From a checkpoint of a small transformer trained on Wikipedia.
Architecture: RMSNorm before each block, no biases in attention or MLP.
Training: a variant of SOAP for these matrices, 789M tokens.
Each number is 50 + 15 x the weight over the matrix's rms, rounded and kept within 0 to 99. Layers, rows and columns count from 0.

# layer 4 MLP gate, 1344x512, rms 0.108, rows 328-346, columns 384-511
87 43 58 48 44 59 60 68 58 53 31 56 51 31 56 40 44 60 35 74 63 59 64 71 65 66 35 48 31 51 45 39 68 40 36 54 61 46 57 59 58 72 65 51 67 34 36 32 55 26 66 54 48 40 51 62 38 40 57 46 49 45 23 26 49 55 45 48 58 66 48 48 39 47 63 43 40 52 58 53 30 35 44 45 37 51 47 56 72 38 44 50 40 41 93 52 25 42 59 47 50 47 57 46 24 71 43 38 43 47 35 36 69 47 50 44 72 62 51 57 49 56 47 71 51 42 54 45
44 36 45 57 42 51 44 39 59 31 29 65 31 40 65 33 54 34 35 62 43 26 38 51 66 59 81 40 59 43 64 51 41 55 17 30 39 41 60 25 58 29 63 55 35 57 59 43 43 42 65 55 64 43 45 84 41 69 38 45 56 53 46 31 64 38 38 62 54 67 58 40 51 46 45 32 54 39 64 55 17 52 50 50 66 41 30 49 43 27 71 55 59 34 72 59 52 20 63 56 24 49 47 68 10 57 58 64 31 64 67 44 34 43 44 65 42 15 80 43 33 20 39 82 48 32 36 57
42 63 52 58 48 57 73 45 71 56 36 74 35 55 40 58 63 41 67 40 58 18 77 48 57 52 28 62 57 30 35 76 38 67 65 47 42 33 44 36 56 38 57 62 69 74 42 51 42 54 49 72 38 57 37 41 50 82 49 54 60 47 38 44 66 59 50 45 57 45 49 39 57 46 51 41 61 66 47 21 42 30 34 39 37 45 51 44 26 18 70 26 44 67 68 53 55 48 36 67 25 45 45 61 74 39 44 38 74 33 55 77 32 57 49 54 56 53 45 56 88 49 42 66 54 54 17 53
61 33 73 50 59 54 36 38 32 42 47 58 38 72 41 42 46 53 63 39 53 64 68 50 31 59 41 43 43 28 51 36 58 47 64 46 29 30 49 33 55 40 39 66 53 54 50 53 74 46 40 40 66 56 51 36 26 49 38 37 80 32 34 35 65 61 58 45 49 54 60 59 40 77 76 59 71 44 36 52 45 39 67 46 51 52 58 43 63 56 28 44 61 50 65 51 54 22 47 58 45 70 56 41 41 50 57 55 37 64 28 34 69 43 70 59 82 49 53 51 64 62 42 44 31 77 53 42
53 57 43 39 42 45 40 47 67 66 45 42 50 42 50 37 39 68 55 70 60 47 52 45 49 39 22 42 35 51 54 42 69 47 46 53 46 64 41 47 30 37 61 51 49 35 32 29 46 17 64 45 38 55 44 49 53 44 25 51 54 57 60 63 60 48 37 27 60 62 74 56 72 34 62 38 41 57 94 35 59 36 67 54 73 68 52 46 54 22 78 75 36 40 67 38 58 41 55 75 27 63 61 51 53 55 56 35 31 49 37 29 46 43 64 68 62 45 44 55 51 33 54 48 37 42 31 65
49 47 66 34 48 53 36 41 62 62 29 72 75 51 24 50 51 36 49 62 70 47 60 47 52 66 12 09 70 21 74 32 54 70 36 57 44 34 76 42 59 50 55 17 50 41 55 87 50 18 49 51 26 62 56 42 63 38 17 35 52 31 45 27 35 46 69 38 52 54 76 50 68 36 25 51 37 43 36 58 75 39 49 57 39 46 15 58 80 40 26 55 37 58 50 63 67 55 56 45 41 58 74 76 49 63 74 60 49 62 59 59 66 54 59 49 39 68 53 72 38 73 52 30 31 70 40 41
48 88 35 47 36 35 50 61 75 69 66 51 67 77 53 79 53 43 49 46 51 37 02 73 41 55 50 25 56 60 87 44 50 65 63 48 51 31 44 36 49 46 40 50 40 40 64 58 76 43 45 40 67 40 62 60 67 58 18 50 58 35 72 47 35 42 53 68 47 56 61 56 49 36 44 39 48 75 56 39 72 53 64 27 41 76 49 47 72 32 35 60 50 46 45 44 48 31 42 60 56 47 75 78 41 30 57 60 57 43 45 36 56 41 53 40 65 48 57 28 66 50 36 42 42 39 49 43
58 62 76 52 49 42 68 63 70 52 39 58 39 51 31 58 60 29 35 45 22 75 51 59 29 72 57 58 65 47 38 44 38 59 47 39 52 56 62 68 54 56 56 57 50 40 49 69 32 73 43 38 40 64 48 44 60 45 38 57 86 45 31 52 38 56 70 49 31 77 37 59 56 51 50 52 58 64 49 34 51 64 60 74 63 61 48 60 55 63 37 54 56 43 35 59 60 41 45 47 56 47 48 74 44 52 60 51 49 35 47 31 39 49 29 62 15 34 51 43 43 39 44 35 67 67 67 32
43 33 20 50 62 68 67 61 58 73 45 65 68 65 56 49 40 30 69 61 48 32 41 38 61 40 63 23 34 29 36 69 40 42 16 16 28 33 58 47 61 41 65 28 71 68 57 72 26 51 39 28 52 41 43 40 44 35 46 52 43 70 57 73 58 57 61 43 50 36 47 62 49 36 30 63 39 90 26 41 86 62 35 34 70 57 02 00 47 57 38 15 60 30 65 23 52 25 11 61 75 49 59 64 53 47 35 55 21 21 64 59 64 40 44 64 39 59 58 46 89 54 42 48 82 38 19 46
75 41 60 52 45 63 65 52 41 46 51 46 62 61 73 31 43 62 60 39 44 68 41 52 39 38 46 40 26 33 57 51 59 37 51 66 52 56 29 46 47 52 44 41 62 54 49 51 56 52 53 48 58 36 52 53 51 47 65 40 54 27 69 57 54 76 39 61 33 58 58 39 34 48 46 49 49 40 55 49 23 51 51 58 32 53 56 69 43 70 47 77 22 49 69 41 58 47 69 70 64 25 24 48 56 50 45 46 66 48 32 41 51 53 71 48 66 38 61 52 63 35 41 37 61 41 47 52
32 42 71 79 68 43 42 34 66 59 45 34 44 60 71 19 54 20 39 77 73 75 57 44 51 57 69 74 29 30 32 71 44 46 36 49 44 42 47 46 73 52 52 61 46 35 46 38 61 50 14 56 46 39 64 70 29 67 47 49 31 47 46 23 44 42 47 38 40 42 56 53 43 58 68 41 37 45 57 57 35 64 55 39 36 48 27 60 48 59 57 53 47 66 25 62 65 28 41 55 46 59 28 86 52 56 60 58 65 55 52 34 47 57 24 39 47 67 79 92 62 68 45 26 36 45 42 62
42 49 58 54 52 26 31 33 34 38 44 52 75 32 55 57 56 50 58 62 44 36 29 64 70 06 60 54 46 49 59 47 31 51 51 33 83 34 43 36 33 54 62 64 54 79 60 66 56 46 43 48 27 47 35 51 52 60 41 51 25 75 46 37 93 38 56 31 43 26 30 37 50 40 35 41 69 43 41 73 41 55 47 57 51 57 71 29 32 48 38 63 76 53 58 43 81 62 36 62 39 32 60 44 88 66 40 58 77 51 58 43 27 44 33 62 41 54 43 59 37 58 63 35 49 67 53 52
56 44 61 51 51 60 24 07 40 37 22 33 49 42 39 38 86 58 65 56 46 58 65 74 71 45 50 46 14 57 28 54 71 48 33 44 65 27 36 52 59 57 51 61 34 56 77 62 62 82 53 61 67 64 52 19 69 44 44 54 98 50 59 56 56 41 56 57 52 34 55 39 51 42 61 61 68 40 62 57 40 73 56 63 45 55 56 63 61 42 32 27 39 48 75 46 36 44 68 42 61 63 71 62 69 55 36 50 65 49 45 46 52 65 45 60 72 35 39 61 70 39 49 60 33 35 59 65
60 34 51 50 31 57 36 60 76 41 46 57 59 67 66 57 77 57 51 66 48 60 66 58 39 55 55 54 50 47 47 68 41 35 61 22 74 46 37 57 74 52 48 25 48 65 56 48 46 59 41 41 57 41 55 42 29 53 70 15 39 46 39 49 42 49 50 26 43 46 40 50 38 39 28 72 53 71 73 69 77 75 38 45 53 70 57 21 34 49 58 51 62 67 49 43 64 60 64 36 47 48 83 46 62 50 52 35 64 51 27 29 44 68 49 42 35 55 71 62 72 61 50 62 46 90 48 59
36 40 49 40 43 46 63 46 41 53 76 20 63 59 50 64 50 56 58 35 46 63 37 42 87 53 46 44 52 63 20 55 42 44 43 58 46 41 36 20 68 42 41 29 39 58 50 54 49 36 57 59 54 78 61 29 53 54 56 34 24 62 53 32 69 79 66 44 53 56 77 41 38 34 52 46 32 47 27 42 37 64 26 32 65 61 37 25 57 53 46 73 30 41 39 58 67 36 58 56 40 62 69 48 27 20 45 69 57 34 50 69 64 48 36 51 55 39 45 36 61 14 61 63 38 39 65 48
53 79 54 73 63 29 49 46 53 72 43 70 48 64 59 60 48 40 95 60 39 33 46 37 35 27 47 55 41 27 44 33 55 24 51 43 40 48 39 62 37 63 61 47 72 41 45 52 31 52 49 47 63 44 82 44 35 57 62 66 74 56 35 55 54 55 66 13 71 47 61 31 67 25 53 45 55 43 46 33 52 52 49 55 56 58 64 43 64 64 42 44 40 52 77 41 46 43 33 56 81 53 33 68 47 47 64 42 24 54 60 66 46 45 69 43 32 61 49 61 31 38 19 61 48 60 59 42
67 62 33 51 33 47 55 48 99 42 28 40 74 67 75 66 63 22 29 34 81 61 51 29 31 50 31 62 68 49 23 57 53 06 53 46 17 51 40 45 53 64 58 45 35 25 34 06 40 47 17 36 47 65 47 28 40 80 42 43 42 65 58 58 49 42 72 75 59 42 37 56 50 63 74 84 38 57 53 37 46 18 60 48 52 82 59 81 35 59 18 77 78 66 61 42 56 71 42 43 47 32 30 64 31 43 54 63 34 47 56 43 62 28 22 55 37 53 17 83 54 41 39 54 30 65 13 61
38 61 42 46 62 48 53 10 55 45 53 18 09 32 51 52 65 46 54 48 58 55 56 55 78 45 67 08 41 47 57 43 62 30 70 48 49 63 60 49 45 42 29 74 62 74 30 20 47 57 58 70 59 87 52 64 44 55 66 51 66 51 42 59 43 73 51 42 59 35 68 64 56 72 64 32 67 27 42 24 52 40 47 52 72 30 38 56 20 41 48 33 55 67 50 69 31 55 42 40 61 54 48 49 50 38 71 50 42 43 37 49 19 62 21 57 36 56 41 48 42 21 50 51 46 50 78 62
50 48 37 36 41 55 21 46 53 37 76 66 57 47 34 63 57 51 48 46 84 86 50 43 73 60 34 41 08 49 58 45 61 42 41 40 69 71 49 66 40 34 42 48 53 69 36 45 44 49 46 76 22 45 59 55 31 21 33 45 27 58 66 63 53 39 53 50 36 53 46 49 39 41 63 65 65 46 58 64 37 53 32 65 39 60 49 59 50 62 45 33 22 81 51 39 90 28 07 75 55 51 48 31 49 78 49 43 56 53 68 55 58 41 57 30 55 62 77 49 46 57 19 40 54 65 66 54
# layer 4 MLP up, 1344x512, rms 0.109, rows 328-345, columns 384-511
67 45 42 52 33 54 36 90 54 34 52 57 40 40 46 66 50 54 53 71 65 61 46 63 37 59 45 70 39 61 39 22 37 60 36 54 54 49 56 34 55 52 38 51 53 50 39 32 45 60 51 40 22 51 58 53 45 49 66 42 30 41 29 31 66 50 60 56 53 46 46 34 39 63 84 66 51 59 40 46 30 34 23 51 45 55 41 71 51 49 35 41 44 42 80 33 57 27 57 36 28 47 29 47 44 57 34 60 44 61 32 44 30 42 52 49 58 48 64 52 51 57 49 72 47 57 35 45
48 19 49 44 46 75 50 36 55 48 63 25 56 45 59 46 33 39 60 35 70 27 43 35 53 47 44 43 50 51 43 35 71 39 55 31 57 44 63 64 41 50 63 40 60 57 57 36 70 50 46 52 61 64 18 39 41 47 51 33 46 57 59 76 60 51 33 40 20 56 61 60 49 56 46 65 34 68 25 68 33 46 42 38 45 58 48 49 44 18 44 69 65 73 50 36 48 53 43 59 56 52 58 52 33 51 80 61 74 70 42 30 56 39 39 38 69 56 61 68 37 38 52 58 60 59 35 48
57 25 62 37 47 62 55 56 41 64 64 72 43 47 82 52 15 32 24 34 34 36 60 39 72 68 52 57 51 40 40 45 48 77 29 57 63 51 41 18 62 29 51 61 57 47 58 22 50 50 48 18 28 54 47 57 76 35 55 61 64 63 38 96 74 43 50 57 35 60 51 57 52 33 41 51 51 59 52 48 37 89 49 19 39 44 40 39 51 36 49 70 37 52 41 60 61 45 37 63 58 57 50 59 58 61 51 50 65 63 54 74 32 48 49 61 56 64 34 62 58 63 52 51 38 53 53 50
59 50 62 25 47 56 38 46 55 15 46 59 26 42 38 35 42 74 42 45 42 32 75 59 20 67 49 29 48 33 25 83 41 57 29 49 53 21 41 36 61 31 40 45 42 50 47 49 61 56 42 59 50 20 30 44 36 52 64 49 84 70 45 63 57 77 18 54 64 35 46 65 78 40 50 54 75 35 61 61 29 49 43 65 45 53 58 58 47 60 41 57 55 77 45 61 30 53 38 48 77 57 63 71 65 35 43 74 40 34 51 48 55 56 38 61 55 38 59 60 43 52 43 33 48 42 42 60
58 59 52 28 53 56 31 48 34 47 40 38 62 19 32 54 62 62 45 56 59 76 69 63 80 50 40 44 45 47 66 55 50 32 40 41 76 58 40 59 56 37 60 57 56 31 30 58 44 57 45 50 54 62 41 25 38 72 48 56 64 56 57 54 64 39 43 53 57 51 55 44 50 68 79 22 14 40 55 48 55 55 47 57 73 54 61 42 48 48 52 55 71 69 36 56 40 39 66 48 35 52 48 47 56 66 44 18 30 35 47 45 48 40 60 50 51 64 47 52 38 47 73 44 57 69 66 57
64 32 27 71 42 44 73 49 38 46 41 60 42 48 39 39 65 28 56 34 48 66 47 67 40 54 43 54 64 27 54 65 28 60 33 40 32 65 31 60 33 71 82 53 46 44 55 32 64 39 70 99 87 63 48 43 69 26 30 39 71 59 36 67 37 27 32 44 62 45 41 71 49 46 47 29 60 65 62 98 63 39 45 74 54 56 49 37 34 62 54 56 20 50 44 39 58 47 48 46 33 40 47 46 18 51 51 56 43 53 39 33 42 47 40 70 43 45 81 47 69 60 63 49 74 42 34 41
33 57 17 60 40 25 30 41 64 67 46 59 60 57 45 63 59 31 54 43 49 68 58 47 44 41 45 39 55 56 63 33 31 60 46 39 52 40 62 65 85 33 32 33 64 40 49 63 52 27 69 19 77 58 69 27 67 60 39 29 61 18 57 64 60 25 61 54 50 45 43 61 19 23 65 36 50 52 61 32 61 52 66 20 46 58 69 40 42 36 42 56 36 71 72 34 38 43 46 34 55 40 47 64 45 42 79 51 46 42 29 35 60 47 67 23 50 48 52 41 41 38 52 62 34 39 68 51
25 53 48 79 55 17 29 57 57 66 58 51 42 62 33 54 41 54 46 51 41 59 73 50 47 53 52 42 46 57 39 39 15 50 36 33 59 48 34 43 64 23 35 49 55 52 60 48 63 42 41 29 42 26 56 21 56 46 43 41 31 45 51 69 63 65 40 50 48 82 66 43 70 68 65 50 76 74 51 29 48 54 59 32 55 48 50 57 65 56 53 59 39 65 61 43 25 44 52 49 62 61 53 67 48 47 04 27 37 43 40 26 69 46 63 43 63 60 66 57 50 65 64 39 36 68 65 75
22 65 87 22 51 24 43 33 48 23 47 28 55 22 73 31 78 30 79 73 30 52 60 12 33 43 74 57 33 77 58 54 34 77 61 46 59 46 75 37 30 63 55 78 84 50 40 26 44 78 63 55 42 37 44 39 52 35 55 56 54 71 38 37 18 64 59 48 42 60 52 06 42 52 31 45 76 17 80 41 38 59 66 71 28 53 30 73 27 34 47 72 58 56 35 68 30 58 60 53 49 72 46 50 37 74 34 17 53 50 41 72 42 40 86 52 39 40 83 54 61 64 57 70 69 40 47 64
45 56 57 65 35 21 19 48 51 36 55 79 48 39 50 49 53 54 54 36 44 52 47 37 53 28 36 55 50 70 51 63 65 59 28 46 67 42 69 36 67 51 88 40 25 54 28 46 20 47 60 61 57 60 34 54 47 95 24 39 39 40 31 68 50 34 55 50 59 48 53 26 80 34 61 37 29 59 47 51 51 27 58 43 42 43 42 47 43 37 53 42 68 64 23 51 29 63 54 42 27 67 73 64 47 66 36 64 42 47 37 69 56 70 45 25 44 42 62 68 23 32 42 63 59 39 52 48
37 43 63 62 68 24 59 76 55 49 44 43 58 55 58 40 62 53 51 49 54 62 62 66 36 31 58 62 62 44 54 44 27 41 59 73 40 71 35 68 59 72 44 69 34 63 52 42 57 46 43 27 60 44 58 30 58 32 52 58 46 46 35 56 44 58 65 39 68 79 54 95 36 55 61 53 48 20 63 72 54 64 51 08 45 55 55 52 50 74 41 65 46 49 62 52 57 33 36 22 57 60 49 33 57 55 47 57 59 37 48 48 58 67 32 42 55 42 39 49 56 38 52 46 52 26 48 70
32 56 46 65 60 87 62 51 28 55 20 46 43 39 69 37 53 45 42 24 56 50 26 25 42 42 44 47 36 46 55 58 41 47 27 58 45 59 66 29 41 48 65 69 48 44 77 45 42 37 58 54 55 43 61 82 52 58 50 21 46 45 64 29 44 75 47 64 57 44 73 06 43 39 84 58 52 62 53 50 47 36 43 52 33 47 59 51 21 33 35 43 79 48 75 40 43 33 28 39 43 53 51 50 38 51 62 55 48 54 54 38 56 46 46 52 55 29 50 45 63 45 30 53 47 67 26 75
39 44 38 69 59 60 35 42 58 40 55 35 46 34 39 35 73 58 48 41 76 44 83 47 72 64 50 52 71 53 29 72 51 39 26 39 69 25 29 70 50 44 49 44 33 52 55 49 49 69 59 42 40 57 58 45 80 79 41 68 61 51 64 42 43 34 63 37 55 50 38 61 45 20 39 70 35 74 65 50 46 73 63 70 28 96 47 24 57 59 49 38 34 50 60 24 22 55 57 52 64 43 49 57 63 76 42 48 54 53 39 63 29 88 37 71 53 21 64 45 28 30 30 27 43 66 90 49
44 55 34 86 42 69 71 44 43 56 37 48 70 58 59 34 49 49 56 41 16 48 59 52 33 22 32 51 38 63 47 59 48 43 50 30 44 65 59 46 56 52 35 64 42 34 81 40 30 09 50 53 57 57 45 73 57 61 51 64 52 52 61 64 54 49 88 57 62 50 72 55 45 42 43 64 68 39 53 56 36 42 18 57 41 31 47 47 45 45 62 53 65 68 50 49 58 33 33 49 45 53 63 57 47 60 76 46 38 29 18 50 60 49 53 61 50 42 53 31 60 55 31 66 29 49 54 56
34 75 56 59 37 73 70 31 60 44 75 56 72 44 40 56 59 59 50 42 36 31 54 44 46 85 30 57 50 42 65 41 52 83 50 69 33 62 46 39 36 41 36 43 81 39 53 47 48 43 47 59 31 74 42 54 52 54 67 34 38 47 55 67 59 48 39 38 38 50 61 45 28 57 64 55 43 45 38 59 38 79 46 48 56 23 64 30 66 70 39 61 21 39 63 47 50 37 37 52 78 60 34 39 47 39 47 57 48 41 74 58 65 58 04 38 18 50 64 57 54 39 62 70 46 44 67 24
35 62 36 41 59 49 55 46 42 14 39 54 54 54 57 60 40 43 57 34 52 59 46 84 77 56 40 27 54 86 21 39 66 52 52 37 66 44 49 66 52 53 44 56 63 80 45 68 66 52 67 71 66 81 49 39 34 44 44 30 69 51 81 38 70 51 56 70 63 62 10 49 46 48 40 61 39 40 51 62 37 42 59 34 25 49 33 57 37 33 72 53 86 57 42 42 44 65 55 53 39 35 48 65 61 57 59 63 56 59 61 57 22 50 39 45 25 50 18 45 51 21 45 50 37 75 46 72
54 56 46 51 53 54 73 76 58 52 49 60 49 46 63 31 46 65 56 38 49 76 70 76 50 49 68 65 82 48 67 44 23 45 30 52 61 64 48 64 39 47 67 64 32 57 61 55 43 34 68 57 49 47 51 64 42 56 67 69 38 04 32 25 49 56 34 51 36 66 61 16 69 53 59 83 48 47 42 30 31 72 49 79 41 42 73 37 34 69 51 52 48 24 35 55 35 60 30 76 82 48 83 41 34 44 69 42 51 84 31 48 63 60 11 17 53 54 42 53 52 45 42 58 84 20 47 42
53 60 37 38 50 29 57 41 29 64 69 63 74 49 32 58 42 51 37 31 55 73 67 65 59 49 65 60 59 63 48 52 32 54 42 54 58 34 55 62 41 36 61 50 17 34 30 18 62 45 54 38 57 75 30 43 57 37 41 25 25 52 47 49 61 58 21 45 63 30 74 57 37 37 79 49 47 47 53 34 64 73 65 74 64 45 65 42 68 31 57 25 56 32 63 67 22 60 40 42 40 36 33 60 50 68 39 65 57 62 68 54 56 57 44 35 67 74 55 27 56 40 39 41 40 48 50 67
# layer 4 MLP down (transposed), 1344x512, rms 0.151, rows 328-345, columns 384-511
56 70 25 63 57 77 60 46 51 62 57 67 49 56 52 75 58 41 40 53 58 67 62 35 34 70 53 62 70 45 57 44 09 66 44 66 67 30 62 58 54 60 51 48 43 62 54 50 45 65 49 60 52 55 60 52 53 53 99 67 41 32 50 40 55 16 53 50 50 37 68 58 54 63 47 49 49 66 48 33 49 37 83 27 59 76 44 47 60 37 30 52 63 31 63 50 52 46 68 29 53 34 39 58 73 61 55 51 42 26 75 61 73 50 62 46 37 51 52 57 62 66 28 50 43 50 46 42
53 59 54 64 40 36 45 40 71 44 51 75 55 37 66 51 49 48 18 53 52 43 68 47 57 61 65 45 46 59 60 43 67 37 28 64 42 38 26 55 60 33 45 44 54 45 55 36 93 45 59 31 62 56 60 66 47 41 45 42 56 73 36 48 20 51 40 44 34 59 78 64 34 50 34 38 44 32 64 42 69 35 47 54 76 52 54 62 50 20 63 55 59 56 32 35 44 38 66 28 68 50 24 60 47 23 44 43 45 46 55 61 55 55 27 62 33 25 85 41 48 44 29 28 33 32 46 66
32 52 40 79 49 59 53 42 39 68 60 26 41 66 18 72 60 26 88 82 68 49 43 70 41 63 33 54 53 41 44 61 44 45 46 68 49 50 47 64 65 58 65 73 60 71 39 80 35 24 55 53 38 57 62 59 33 16 38 49 50 54 44 47 52 59 33 35 65 45 48 43 63 73 43 33 48 06 49 59 58 33 61 28 54 56 42 57 24 45 43 29 49 57 43 31 58 60 53 79 27 56 67 35 62 37 36 28 23 60 63 72 43 45 65 57 39 43 43 71 36 50 43 42 55 23 45 58
56 47 54 34 67 46 44 56 49 68 54 42 46 35 63 46 52 65 57 48 51 92 20 46 55 59 59 78 48 37 46 17 60 46 57 54 38 37 56 32 34 50 70 67 37 48 37 39 68 41 39 47 60 59 46 35 49 40 23 37 55 29 39 48 62 28 65 65 59 72 51 60 46 64 58 55 48 84 45 42 34 46 79 59 64 37 44 47 60 35 36 64 66 36 40 32 43 62 46 39 41 63 47 26 22 49 62 55 33 36 36 32 53 71 70 50 41 41 54 33 48 49 47 62 41 85 55 65
59 58 33 54 49 23 31 33 33 52 45 42 58 42 45 23 81 47 69 31 20 63 43 62 65 08 73 39 47 63 45 54 58 45 60 59 45 59 40 48 64 57 51 50 30 68 77 60 43 50 27 51 37 44 34 45 49 58 75 60 39 56 54 48 25 42 50 73 65 51 40 31 28 67 50 34 57 11 42 27 53 20 46 43 42 53 62 45 25 58 19 40 54 62 68 52 41 65 46 32 60 42 23 42 57 70 60 61 66 50 51 62 23 41 51 49 54 50 36 47 48 54 60 33 58 54 57 51
45 49 33 44 55 59 62 34 53 34 32 45 42 49 49 52 75 54 43 32 41 90 25 79 43 74 73 42 50 69 58 48 60 48 35 54 37 64 50 42 44 32 39 20 73 52 26 52 36 63 54 60 64 72 34 11 44 60 74 63 77 31 74 75 46 69 55 36 65 35 06 47 25 72 50 82 28 36 59 47 30 53 70 59 37 41 44 55 54 07 45 39 67 30 44 68 67 44 54 44 57 30 55 47 41 67 40 50 42 38 31 30 41 43 64 37 40 54 32 41 48 51 49 47 66 50 28 45
52 70 59 58 72 48 44 60 60 75 46 21 77 45 62 86 22 80 57 47 71 68 37 36 59 50 40 42 47 42 39 44 44 27 76 31 59 36 43 54 66 58 44 31 52 60 48 30 57 66 37 50 43 40 49 79 77 58 58 46 16 49 34 53 24 30 33 50 66 71 54 34 42 44 31 50 65 29 55 65 59 43 48 54 34 32 65 81 43 58 24 51 72 29 30 63 66 68 58 52 55 45 52 36 66 38 73 49 46 46 58 67 54 60 37 46 53 33 44 44 45 38 44 44 30 35 31 37
55 38 60 64 41 57 94 57 18 56 61 66 35 58 55 36 57 55 54 42 47 54 24 55 66 45 37 50 69 43 70 70 62 38 77 56 52 46 51 49 14 77 63 46 50 50 67 55 44 66 39 25 81 59 52 49 64 30 79 40 58 53 39 33 36 34 66 69 22 67 26 78 43 62 46 36 54 18 48 37 46 40 34 62 53 78 30 33 32 63 67 55 48 56 41 51 64 47 69 45 40 37 34 62 50 67 68 66 47 40 31 63 50 51 33 36 28 17 50 93 53 44 34 54 51 45 57 37
58 71 60 40 34 55 38 48 62 35 43 39 58 43 58 75 62 33 27 39 66 22 53 52 59 43 44 71 70 64 65 45 39 41 47 39 60 68 52 63 44 76 59 73 44 16 58 42 57 76 48 39 68 50 48 54 44 69 53 57 35 45 73 57 63 38 31 59 38 61 50 52 52 64 90 53 41 22 59 60 67 45 47 64 45 48 57 39 40 63 41 63 73 28 58 58 12 63 34 60 81 92 58 51 48 48 44 24 51 71 34 53 66 22 45 39 77 26 38 64 39 52 68 78 67 55 61 49
41 48 40 37 43 44 58 32 55 60 60 55 63 40 35 61 67 51 42 73 50 00 61 55 43 49 49 67 69 59 51 47 47 35 50 54 36 50 44 67 26 53 43 69 44 58 45 38 53 44 30 36 46 42 37 59 47 47 61 52 41 64 32 48 60 39 48 54 45 52 51 66 35 51 47 48 49 41 48 51 50 56 53 50 59 36 24 36 51 44 27 55 42 39 45 54 66 52 51 49 58 58 50 44 71 38 52 60 56 52 62 47 22 40 54 53 34 61 41 58 52 74 54 53 33 52 57 65
50 52 63 64 60 21 61 65 56 59 25 53 48 05 51 60 33 34 47 61 79 69 78 62 41 51 41 51 67 53 71 32 30 60 49 28 84 46 52 77 27 91 51 25 45 48 64 38 39 32 53 55 47 43 48 57 71 44 41 66 23 35 68 54 53 52 51 46 35 55 52 76 44 50 57 43 33 35 74 17 67 29 68 66 66 21 58 19 57 37 35 57 53 44 54 24 66 55 26 46 48 11 73 25 62 51 63 35 34 75 58 65 79 48 37 43 49 63 52 61 27 55 45 61 38 71 50 57
43 57 47 29 46 47 39 55 46 32 40 33 49 31 63 43 37 51 64 33 61 49 61 63 70 42 57 27 05 51 24 57 53 37 28 40 54 51 22 60 62 48 24 32 26 42 66 66 47 72 27 54 39 37 73 53 51 37 14 63 70 50 62 38 70 59 84 40 73 63 50 46 54 56 47 54 60 64 58 81 50 31 43 69 45 63 43 74 34 31 32 54 47 74 59 54 57 59 61 47 43 76 73 45 54 53 50 55 43 46 56 51 31 55 65 61 45 60 49 70 74 67 73 53 33 47 58 47
45 44 63 55 30 45 36 45 43 67 56 43 36 77 29 78 35 29 48 60 68 12 62 53 36 55 51 52 31 70 30 41 55 77 33 56 96 63 26 51 47 46 74 50 32 52 63 71 66 60 53 38 61 39 15 40 51 56 63 62 27 40 60 45 38 62 83 58 46 19 35 65 26 47 22 64 46 37 67 61 40 59 54 27 45 59 76 31 30 64 62 54 43 28 59 42 35 39 63 46 53 37 26 86 49 53 47 86 54 44 61 55 30 44 20 37 31 54 45 57 54 38 38 68 54 51 75 70
41 09 29 49 51 28 69 58 35 62 13 38 26 17 46 49 73 36 48 25 49 41 62 50 59 40 47 24 62 67 71 62 54 73 32 68 47 80 57 52 46 54 33 38 28 61 56 44 61 54 82 50 55 24 35 61 42 66 40 38 19 30 63 45 47 45 47 40 49 54 42 35 51 39 73 48 58 66 53 36 51 49 71 44 61 47 55 44 26 54 48 44 60 52 48 35 74 22 72 51 69 53 56 63 49 40 61 46 36 54 49 70 49 78 65 74 79 36 57 70 34 46 22 42 69 54 54 66
48 56 65 05 47 27 50 35 48 44 61 50 76 34 55 31 47 63 50 39 37 69 78 35 73 49 46 46 57 56 58 56 20 37 27 49 64 37 54 25 57 49 41 39 46 45 29 73 68 59 64 73 57 79 67 43 61 44 60 56 46 62 57 36 84 48 38 35 63 60 79 52 52 47 48 65 14 38 52 42 42 49 36 44 61 71 31 44 42 91 39 65 34 56 54 45 69 48 35 52 27 33 24 38 57 38 32 66 46 59 21 42 63 49 43 42 62 45 48 66 60 41 50 61 44 36 65 49
21 52 49 56 21 41 47 37 45 50 45 52 54 45 72 39 60 50 36 47 40 29 51 72 39 35 33 48 62 41 57 69 61 36 63 41 41 59 76 25 31 24 69 31 24 53 46 37 38 45 66 44 31 47 11 44 39 58 38 59 49 21 25 81 84 50 44 27 35 54 58 44 53 49 40 41 49 33 54 58 57 54 37 50 38 60 39 16 47 79 52 24 42 48 57 59 63 36 72 13 59 34 79 55 79 52 31 54 47 53 58 26 37 31 63 70 73 29 58 57 28 66 42 58 45 44 54 57
49 57 48 28 26 84 41 41 82 69 74 65 33 29 30 92 30 56 49 43 57 79 60 49 85 43 44 37 26 53 60 51 31 27 46 46 32 40 65 46 55 77 47 42 35 86 47 49 54 40 39 33 27 24 49 49 62 57 66 70 69 38 54 43 64 47 45 50 51 49 33 75 54 55 54 51 57 63 57 83 65 53 39 51 37 45 65 32 38 53 21 54 41 68 66 49 60 20 68 66 25 42 41 54 39 44 80 34 52 21 52 67 45 58 43 66 31 23 50 20 48 11 63 91 52 42 61 49
44 52 33 57 40 24 41 52 67 40 57 72 76 60 69 54 46 51 38 71 39 63 69 65 56 26 42 67 54 65 62 54 38 58 51 39 44 46 56 61 49 52 30 57 44 29 71 70 51 55 60 31 59 43 56 42 44 29 60 54 37 17 47 52 52 40 51 45 69 42 62 55 39 51 36 49 54 22 26 39 58 35 74 47 63 69 22 57 46 41 53 38 57 22 60 76 52 50 40 62 30 33 23 78 56 62 47 59 52 39 53 61 66 36 68 64 34 46 68 56 35 23 40 46 54 53 46 52